{
  "norm_place": "pre",
  "beta2": 0.98,
  "schedule": "wsd"
}
Each number is 500 + 50 x the weight over the matrix's rms, rounded and kept within 0 to 999. Layers, rows and columns count from 0. Numbers have three digits each.

# o: layer 9 attention output (transposed), 96x96, rms 0.0943, rows 7-13,39-45,70-76, columns 0-95
# v: layer 9 attention value, 32x96, rms 0.0919, rows 7-13, columns 0-95
o70:418548500528512507449534598462519444535455536516548558513568522457479569436469582495543558489515609546550450505541573504454539412599519501590434478457507476591412400515557532460536535494467463679581391483420586418535549531525526533524597486526426508514636389492555527552534505496358508469
v7:518504519532434500409464545504543478538418515460444492506421592470514484463521510506581559484475509504503510500413537426470451541516491429572509455528447614519505511445394473573487571516411536488487592560579454520477507477593466477488492512467580454540541450498491541537550478425506418421
o7:543500526551474566385581608536553588586412538408495511347539500552490528578577516453539445396490570514540570448493528460451519427463536556511498413515564459447583472602506525488420489626432524407541537486467470462604531508500446541569561479537519528429515508537509393474468457528548563388
o39:520516557538417580443486534535489486536475522538399527494454605571520545493622507455551474541457497545494538485474544486486483467590516480548502523570511471505442488569509455470459558598456517487569511503446447505475561511551518442462535541435527574553458500464512519454507467521509515483
o71:505508457465498433461437561536504540445479533509561513552440555474526565491508467544451496515513394518542490443551604466480452530486536486545556507544473498614505533477522540540470475463448568540494528503518489505580498490537544548513529554464506524578508541550552533533483502451593439419
v8:519500535487489570435447554498520604461352500435566554441464538518436411479565522487492450492426437491479439501561493481449527610499531466477591545474495411540526504453347498494494577608371489481501513548542452486574438545444532435553482437458483508526448613542466552658626529488468517412
o8:508535528510423383525558568461514498493440484487513446526513518501555489446507535590553518470524435501520471517517614518455503480530490465487443547496512451450496536568449399489540423479485496643621487499556435529506456477504483494495564477455434561456504493456507423492559540428452434447
o40:526549509482435496462440570496556457566456536515516555539487526495502503456479500498561507540513408523514469403590541542454454551578435429452516590481523438613482473600556456518616445432464518737533481508436407523447557421577565463496614508429496485477503432513433514479533506436451450379
o72:496473482434443485528493659549444490600451508479459537483473520576533518474520500519594528526549387519454395499567565439395577592559448401499555543529505472524511513502553411454621446537459517617472469413587466518541508513558521471415587552429486459415457437503459586517492497610416444449
v9:456470450439469461478491515475539545451530403499437485469530451451491484587559482499528533550463533502557627558474469493407519434452477541498439468516502620404496519477479504512427510469574591530388495555468496561480534488481486455533544560495531462528509495520456496459497577445453428509
o9:487528528590484491500505496425491457519525515440457452517521517575455434545535504492558523485478494480495569493600493500527475497501498468556446512554455513491565412569470535500485584450501482588531447497431442530472449525458486511508515483517506497513431507524496539508469444556371516430
o41:495419409578468519512558506485455521559513490499528525454561454440458473498590477507558489495406562401527616524541449449427470531475469495544474478579512516399590445469485490421467503477549527375439530449532504501498492467481527498470486520498575462484520524458539531538496424559414485428
o73:522546461475515510450489465477476529506560511499604625517530492525496443471501441460468453468450594457500587443515421422454388556452537479560558486586512482511551530543389570495536476542500473477416480463437530516506575404496512519537538523570630488591564555442553536540488472503455503467
v10:544479534590468536499423503471498531568531482516437468471504541535475406530599397579573480396470489473559509470560547546507584505631403566527402515515496519444541567539528491477559519493543546519494496520397440496449562559499552441526520426392503491440494593478496478591674457511507553543
o10:511507406515478483509434497497492420472463511541408546580568412557565544406619551489471498549495537491427579504516438573454432519474535430514541537522457570570565585476485590539491516479450511517414503547481416406539378414494501458525436540499546515507607377524536528640474372426484573443
o42:516517421500432535471542508425494479480527466579447480541523493474490489450621466567560527500486454468403468558542477506344525543508492475499466584490521525502476560524479479421493572504496519527502550510465478508487559474474538408450435521447536456485478558453564522540541488465454522410
o74:537445593476501517493520447539414502492467434447432519425565527458499523472566500613534496553564520495471411447492544499453473593512483441463488531468432484485525426580569414501563583552654535651538484530517500604415548601604457543485492439437531489536510508504439489483478475550537452514
v11:550407435452441559430508536479479525465512551483508520500482476489423470500601531557611603452493541507509447536617496447520475583460502443512529517537559498555474566487424498537430434588455484470520518470446484533429487598499483491527526491454528514400448505477468467478451586589529445469
o11:525492449462520475478571456415523549475541569398505563448518557461502434429508434598468477574401583534532508427520560474500473479607466475520526488535510556420509509544503480385631490496530487501482567492508550481493452520436538454478514544496539480518561512406552627406532548452459486549
o43:500454474544508476376460435447532507535522467500555515562470570470439437443545486521506531570442568506598503400537551515489439523529557488488520485492495568501439540524465439495572440450580511687543478569432416534457569581540497526578504463527526449621425465496388510458514453429590513488
o75:474518437480477494502492508431564551565493589562546457529503513424535468417565445501508563528511506487553552539521430467479545498494460520476526474570509515475442525426417464511512466526487541515458521502506547506503489450459465488445510532543531445486425510506437478501522439504529444508
v12:531548502477446567450416431494488493503502559421556546516476508480616498545560455488465416634512446435543537548510444557535415504502524528550472440544496482443561512522496537496453522487453522450471489500475532666426420441507480468473374568441519405439480545519484524570465516480528518443
o12:442506561549461459435444435465560533560407506468441498496474515525577640497621577503516462490496511392561462504552472484427412566605546567424439497505443567480523450511477544424507488526527453395531395539509574477387606416479461509516560512517450491488499589600446559420498525526603563486
o44:564418519476495538444521502598493543534478466587498511443546509514523588541383441509428553570522438584501506461540420419424490513573487537517562587566597465443506488530503431516493483487456572438524518501485590519529478486541449514529511512466550515445437524476483490496415482517495507515
o76:532470519490453502431456515458506488511417563524549562520550487461534517501528528508462575602559514527479522560570457456515489599462534461542530489505529492589508511564549531499563540523484548404429501512480477542588555459458480536468547521534541535596433551519508574466439445455528477507
v13:399464459541481502465531505458527570604530414488572623548512591458498486494509539524451503514415466510526457624527503507454466544444475462490419478534492618573508518433405470529534519544393540483467503556482457529533527442552508419500546582436562430498529533469515432450431542552472508507
o13:435475482534563512464529535478465513578531555437491485436529529461442472493460488513507416487482534485513462443539512455516553534527509521452558503507507543430426556457552427496541567560473464478506509407516503531518510522439471551462514470486454498478459469504508448503488506532423552492
o45:484445444611466458456545527469450460614501537473544536514513589396438524394508482437514577583497524460560470456492517499499433511495493524494544543634506517531538414419543588489500553549533516575562545436465498509507624558533526520437507533530487580511524525500578479496423534495494507509